Weights of a small GPT-style language model, trained from scratch on English Wikipedia.
Size: 8 layers, 2.16M parameters.
Architecture: RMSNorm before each block, no biases in attention or MLP.
Training: a variant of Muon for these matrices, 3791 steps.
Each number is 500 + 25 x the weight over its row's rms, rounded and kept within 0 to 999. Layers, rows and columns count from 0. Numbers have three digits each. The size before them is the row's rms in percent of the matrix's.

# layer 5 MLP up, 512x128, rms 0.0803, rows 166-229, columns 32-63
097:539499501499493526481499488516514512491451485443516516483501487500464522462445492470498475493486
103:489466514476557519522497515486509487491507485522464517511528488521502484506468501459497499507521
102:489473497488497470513473502500494545515486506542487508519475507513472510535520525476470519496469
097:542489569489496511489512492481522507482516486493491503513484480505488467486537515483449512499463
101:469527521510507517502489535467490492505464498559545488484491485486518491491494464478509493524511
097:467512488522488481495535428474458572450487465482484494491510490514505536506498463478499509438481
104:472481517501515534510502465501525483500474492509482534472513491537528476505507478524530544482526
097:489495493480463519506521537546511476538539512520527535502505467482495525543518489494482506533535
103:496484469505540487501509493471490537522495544478489526503490534533488506461486509515537507525442
104:485490482502503472527526547503490480443484536457503501511491483509516520498455561447501474470503
099:494498548524554510485452474505481510466533512515500510450501471521488524502532500511486509525498
100:507522481486482512556518488501483528483505490484492500519469485486480516462536503526485469488508
092:487524496546494484502500477513551510467524514495515506476457491473500505490524514491500484512500
108:532512483550522511464495489488458489454492501494488506475515513550489461501479521467459488545506
100:487485525486544507531510500501505474508486491508475539487482505456551507498544484506474488485473
095:432529512430533473510486482463493492512436472514501485486478513493498529501508537481456531490499
096:512534522519555525491441494505451485492448493537483508474556493482494541478514506529534526506477
110:482486492479489517476537497518513482544504481472506520511512468481489543538488471469506488456534
099:537442465492500475483475517473514514506513517490518495529530508547511470469497484489467505568504
108:477551444495490496448528504518452481434497542522492539472451535510462504529522536498476545541468
097:542521512519493502489488565494535504530536515547559541485502501512481466555502467505525504451475
100:527529482423517485462452504507529523488471473468449488519501544558484485499519481529477531522505
098:494474499525477549527511497486491460482489530516498539474491537527451512498499514494493558520494
104:530503481509525500480557536514528514495472507488563501486519514497497485485480547562541499496473
101:539476434497475505549510519486480460484484512489474489533495510507470504496487488539532445518527
100:497478472535488504484476481509482464558508498515474476523524489461500496532459503532516487467456
099:528459495508449472487534525547505489525494513518476537488509492485507497541511524511531520532498
099:495485500480501497512525528488505486527506498518542529508530460484527521456511488506429460498472
092:556466562472508496486516523473523464489507488525500498507459508497502474503513524491497489463496
104:510498503494463464514534461524453487483470494497496499557504490432511498522519541456507476509544
093:465560499445489498467490497501533456454482488506487492490522500557504505496533482512505480508491
101:533469483513473494461514509495506503491540494486499523528527519512508505484530536444462518478456
103:523486516496526442502509515487494503571517461512523489523477483475488505497528495462508489505519
095:560532520523487493541531513505477542447458465534506459530500488491529512512494488495515492503463
103:491472479491510508509501488477503467484481464527509471515509519506500541542515487529499448483487
101:495502503477521497503522501509521484541473543446477503534496517523426494518547532506522504489455
101:442504508458495536514507482507506481526457501529478491456485561542516494498494471508484473482515
094:464491504475477483517549504516480491493504538435482504509503491491498510545491500502530506551495
091:464506496481546493446486510533527463485515467491505486505507470497487524543496490511486480475555
099:449456519505461465465447534478517471472538455482490460486547535498494490479497515501469508482514
104:488548487491517522464475546477562503495480502484500492530513487506498525519519499498485544507465
095:478497438500481479503488449492496518499483480525530490526498479476488504539479486511528504535511
095:558529472467469507511504502430517507476510529495537518485491536490467506503561528462501504489499
098:505550502518505526496507478488510471556463500474498490457522457508523505487530499477497517503497
104:534557467444524494526528514502539533448513472498457515494489537482484505513517479458513458521465
099:509537491478517447483430527507474519467478482522511496475525493552534496517512501493487494543485
101:503472512491474518522492502495495449490483471520549525522492549496493539511476509509458512494522
098:507476511550506565553508459499512549513501508462523513549474438480528539483517505495493465471522
095:467493509502472467503464484499514481502497514485505495483472491507536476488493513452451509523531
098:491508484478488500501469475528467485489492524480496520494528531528472517495448514484540472510488
103:484486481515501525489480470514471494510501453502525478495469503484513518488508502444513504518500
102:474482558562519507526537480473551465480512492529509502537473491491506494497492493481488502464487
099:522515495540499507497500531497509514495478488495544463493487548491564490477444491495528487484518
099:479494506495484465518495476462467498544539535470524491502538465481480502543534533480534517537519
104:458505521479505473471520496533492488511504501534461516494517549510460503444512496486529518478450
095:506475453530561466515513508484502418502519518498513515481539542476525472493542524498508530467537
103:453496546516498480516518477540470504485526446461534501497453503491493520495531524527517501484512
099:512479491474495438501478486530487519525514538483478518543538450463512513527519500534480463506500
095:486489508508469469526553497533517518446506447462470500500528575541533525523534511529512475493533
098:526509473496506470533494505562502522433557498472498531471503485519511521469523501456515485478513
099:535526517532471482505494511474508487516499531478560483526528496486502513529485506537467526506480
106:469506460519464515471503524499491499496513500525512509518501485513436505529519517567514487477527
106:467446497505515491504513465496456496523536459534463492519512472478546489461487525487510478471492
098:490515489508481510479503525436512497498540516535545484502544491479530539537482526509494496481495
# layer 5 MLP down (transposed), 512x128, rms 0.0801, rows 166-229, columns 32-63
103:473503503491467516459514493490465505459490484512522513500529529512540491511487496539510476509462
106:499512486476481486489494532519469512513464496491516504538473484511514481521491470500514507524474
098:458530522491512495543489496481523461516481517474484512520524495519462486495487448428552501487498
099:508460527515509485521437500511512491484490501468483500502520500513505454493492492518515497506545
104:479503441505478511479500494470475526547534516477474536498508475488480505509477526527522501513470
097:526450487496537483521516502456484513534469498514525504494515529520497492531528484518512486506480
100:529483518481455519528476506512478540538503503499468452509508505471500546491493482492481465512501
096:472543544511534504529481475496498482477531460472451466478492497502514515473505523528468494505463
096:504495477522488553485490545539527501481479470491515470471485549502498463500533515474554545521545
104:508518482484465491470481497480528527511534453511543473486495490529564541518501466500468507498493
096:481441479508494484489528475492487505489511498504447481496485485496519511467459522511528460477457
105:512492520493452499500508516480525512476485495513468490507521483501447512463500488500469473516467
096:532528484485455543518506524494483493546465529496449483497469457528505540513490551449507514487504
109:499512507506514518500504521502506502464522446518495469467498487529515501512486519495527474483503
100:547487469471504479472465525479483545464471510547507483503494459524511502490523510518513509498513
092:550518468525484508559444551521511497519514499544470476510507505506492529506503487510523456476556
096:464450516465528502537531487483494533496526537476486469552504453500456531492548536479470476474526
114:513520500477507480478545515493488507510512502486507489495485478514502481484496532468538513542518
099:481509522553518490483490486486490554515515443486502507516533470491507472542481502489476476497501
098:540484501513499511512469511514502502549431486528536454543497467540460493521525482473511518499553
097:511497499499506504508526466526514503483513450491514458527480527493513509452474482502541490503527
097:468494493509515512525528516508501524487486509451485443481472481523483457476518508468520523522481
100:502495471480530458487482470501513501535502492508464506510521500484518519478561494510497487514533
101:501532515513486533498512506509497471540484533506501543479537507552488493498518473484465524511535
100:513520486539500486482536504484532453496480531489514522483538527485532494519484490546537530505493
101:445511519530486513487511472496459518498501512519525559465511508536525523519499506468493510498510
101:478518508592508562538491469478540478516505470464453494517503477488511501509491519480481506454510
105:514489493499486497487499481501509494464490500481463459505482445454548506487509515490469514540444
089:480508485476494520560520523520514480532530499482538520493491495533503491528513472476457487540507
103:515499498526487504513494489498517496461547534455477524483531535520479518510521502481524492509479
095:499501501525525539538492540536519483543511514511494543513518497523518484493523571499526520471545
104:469517497552512485486513495513473513566470482487493502550555526527531500491482469494431476524541
104:524514499466516473518524510526479447521482475475511494548476507474521507497524498516465476495470
095:502492458473473495514509451473541492515512517532566484462510498501507465473464497538464541525525
101:451526504484505493474531488491475505504460523519484494508483505528523511537519464509519524473505
102:516505488517472473505521480522517511526499494534475493529507454505478485494502508493496458470530
101:491519487537507501494479453514519500532458490499482448481504461522495474480487526489512517487485
096:525508496537504500484551499485496472517472525474484504493465475527492522527495507530490464498457
095:560510508534497518484513517479412485522490478516485491493529486509469495516539517482476470457458
098:513515453457516518447506476461504507513550526479523490514512489527526475527448493499520488476503
102:527516499474474482548461546513513514474495468506462507516524485501497567474500533498469550503502
099:485541526468454519471501482496518470494505535528518542517510480502546560548497484495513503516548
102:529497512483478462478494450495480523492509477504525483469454489523476500519505508400503506496523
101:517543507541534519524483488509518542481504486497512497479461484535498458497488508532514516528507
105:497522473456474472462487546504473520524509490465505488450512462512466456555502492551478473510522
100:511477535537475480513480512484503487483514486509499521536479465496506473500520495530479511521512
100:491544504486489507498461496520500510552502514501518494509525473532499529491529498537504485484480
097:491479545513438480490481535504488499506475500559489488478497540503491491499468515503487495502502
098:487510482483461490503436462498476496556532511491508465480485506480476500495502485497498487498494
099:484540458483482502519493513476529480507533543528500480495490513491477485495501513518463534504491
101:515496523504498502454500511482481464524485528457453496520545525453493489487476476517521484513491
101:520469478482507486472490498477472486545484481560517455502493542461547529540511509526529475499494
102:504469508513504516510497502484488499469497503473493462541508465529513476510531489506490515461522
105:505510493508513485520498490496473513514496448518468516446486515487537488518531511496492469464490
104:446482460435508537506483532481501536543499545517518511521512480506535491525502484512473466519512
097:490508493482528529486526549477496490499522521506513494512546503458523462521464516499495518500475
102:533522488517503481506471516466501454466547502516541558520508450491497485469527523470450481434517
099:497532483503489540504529503497517483509474530492495509539496489520484493488512495520527430494498
102:486436490515498500488546510470536490491494524479493469493429525529520479487496454483516473531496
101:523493509515468481502486545451479468509506460531470509506550510480480468542511511530524496494512
096:505505477474516487478546569497500541536544455512497523515514455525507527507483504501494529467497
101:483502490500492469500488493498520495499478490480485528493493468484531526543517536464537534479498
102:518469501512522462547497469528502487506514465504523508452517482537442507509488466519514523477554
097:511507459549494467533493468467490479517516501450505508496504498541501541472487467533484527528498
# layer 5 MLP gate, 512x128, rms 0.0805, rows 167-230, columns 32-63
098:464524478516472491483524550478490504447518498503482501549493499476528499549482514489523465531451
105:473447459485480467476490505503533525546527495478551496516517426534488536518491526501498486505505
102:518532519484553511520495527496499499494540486500507509528522492462508544494569500495503466516527
103:519532500520478518495480525464519467517468539488525523519480550463513469458465424505445495503538
100:535510545516494538551464474529473487501473477526474524486484494501519485502496498489520469505499
100:519494490512521486481490512489500494519518536471518492485471511470496512545532424514492478495545
098:506521485463465519500463507463475471488480528495468500516537473485532479503500518508497547501530
100:475505503498489529502491555506513483509487478473513469478514488497488500487501516491515493497505
095:515520507488525463477495503509536471501540512471469466504506473499527488487532500446509514499455
096:532509489490493515550513528481463492518528523515460549539463529476494479504464503507496468528472
102:476510479496490515473487473499505550495522503510488454494489471502485488472476501527519515545513
098:495505489492523481546512536458553461518485509498516481527515506471503487511488467505507545519466
101:495426494498506459475533538488520486473519489514498482508524481509516522514486562512511500460489
100:511503498476484476516496498529529530485533478489512450502471520513483503499515483529502491504524
099:493508496491488523533499477505482495519524503499516508496484468495503478491495488512480510460462
094:446491523528527515504496485524489446548481528578517494521502529463497478489499499507504540486450
111:492480475518480451523520523478497491490519484455488483467516445479495523468504452494449517526532
095:474492470498493526470462459474530501514484527503456503476491528480464526491493505468517486514509
101:522482519462459470506446476512548488513554529468492501439496500466554528522469490535487532498503
095:541545472520477532450505476506465466500514533510477494530498516486471456506500533450505497504544
099:439489509510497527493490486482524484484510498466487522476520506506480535513520517472518493464488
105:477494442544504470521489499509476507469525525451481503492505489503465511483519451523472483494496
101:482507508525465495492523498495507475490515477501516511503499472492526487550513465524502511514493
098:508544496535481482528506524508501517535497511518536494497525522515506505530509501522501523522462
102:470511493541505460521541534525516491489525443501491473488542488504540504525534428481512482486505
095:512474519491523480495495498476495446541513516486462466523532473512539474496481557502499482499492
099:477487492471440488492539501493476481516490477486504508479458500446550523488504505493489524496549
089:501521469491513488525485476487520468434484512503500475476500529508488545479441492512489484466491
102:515470556489499461527512472536499455510539527517475504518528520529481526516492503490472476487530
097:526540496528495512519523504528499535472486520505531543529517546523512485534516487543494486502470
101:441459498501522462500507483521510537523513508557503527524527480504526460486520496513520472505468
097:495493516521489521518491507550528445505490548501440512509527479486552516467513519506528500508500
099:471491528481497515494540537511475484507451530452499494502541493523478529519527482478506531467509
104:486508455492511475503483496460497502535564498524459487472489472517549515542541545489493490509496
105:473516487504499497491492513494496489512526508497462526496527490496552473496486502491495493544537
108:536506504491489510489524491516528464466500533462464495504503486512463534497504497520498532483474
099:474520519510481522518530519517535448532500561492461492501536455440521495500496505432509490497539
090:527500482500523510500498537537455493443488494465487489524475523459488462518503489475471483528506
098:479466565452528497501512524521490494509476503495486497511537476487505513529512503544483465523527
097:486529516509502549517493521475524534459540508527520531526482460523456545507524472485479483518535
093:494492501495434532481500487469457483491508484479492506536508491491515492491534521529507536470502
104:521493468453507497481499491507461463524520486496495507524512494484510495492529467500508526506479
098:500539508433513511476480496463463503499562495500463493492505484546514470463513515499498472483481
100:515506453536493462493527519497513459443441531489488493498479527484518472542458505457532515485492
100:505508514523478477501485501488477507490537543466511488539538467494529466469495490529504492516538
104:533502545472535515481495504454457462456525505479474468473525515531473507523507537528481458481531
099:501580503471538476456487514466471483472512518480523496492501494478451530529495515501519515450521
097:486499501472467499502490438484484480503449552509496492500496527470539492491517507471477462501520
095:540503523512521489540494498496501493509554488531484523494541535433471494507524486520538445486476
103:471522502498484537479442501479530525473498515500474491495460498514512541457510495525531533491537
094:468509537501483505546486508519526497508533491490486525518465461486497454545504496432498540524522
096:471533487506494524488541497461535494518501513499529505471474523463509521545485476512500500481492
101:491479504504520475495504528534536492514510494524524484489475467500525499508526496549495536530516
104:528472516490542518458474512515528514456511510487446455515512486519500517477533504505482496537505
092:527505455543501520475526537460451529478493507478514500521503498497518502516484545514454521498520
096:448521516501505487471534473523477510525516542514488486474522523468489507461513454545539483549482
098:510488509492502482523474534468504488489504525463485519515478477497445517473503503445509493491516
093:498518527477493506458468487496554515501462504538485494459531491560518496484499541476505495507483
099:492534510486482529461510503511474490460539545503485456495524501468506533497501497514471507503485
100:503516488531488506538526509509536512477515531508492487508526456507505511488490477497503526531481
102:501524534495454506505496490492495510478504500506486516454454484485488515525506492520535529497502
105:499483489531545477494508492494484511487506525528474441479510477488458566494474474467483484502520
096:495476492477517513492529567505489500519549505491480522471485493498536483507490512482475477503550
099:443441480516491466535484510459499509491521422485495497452475539463539501533479498474478492503479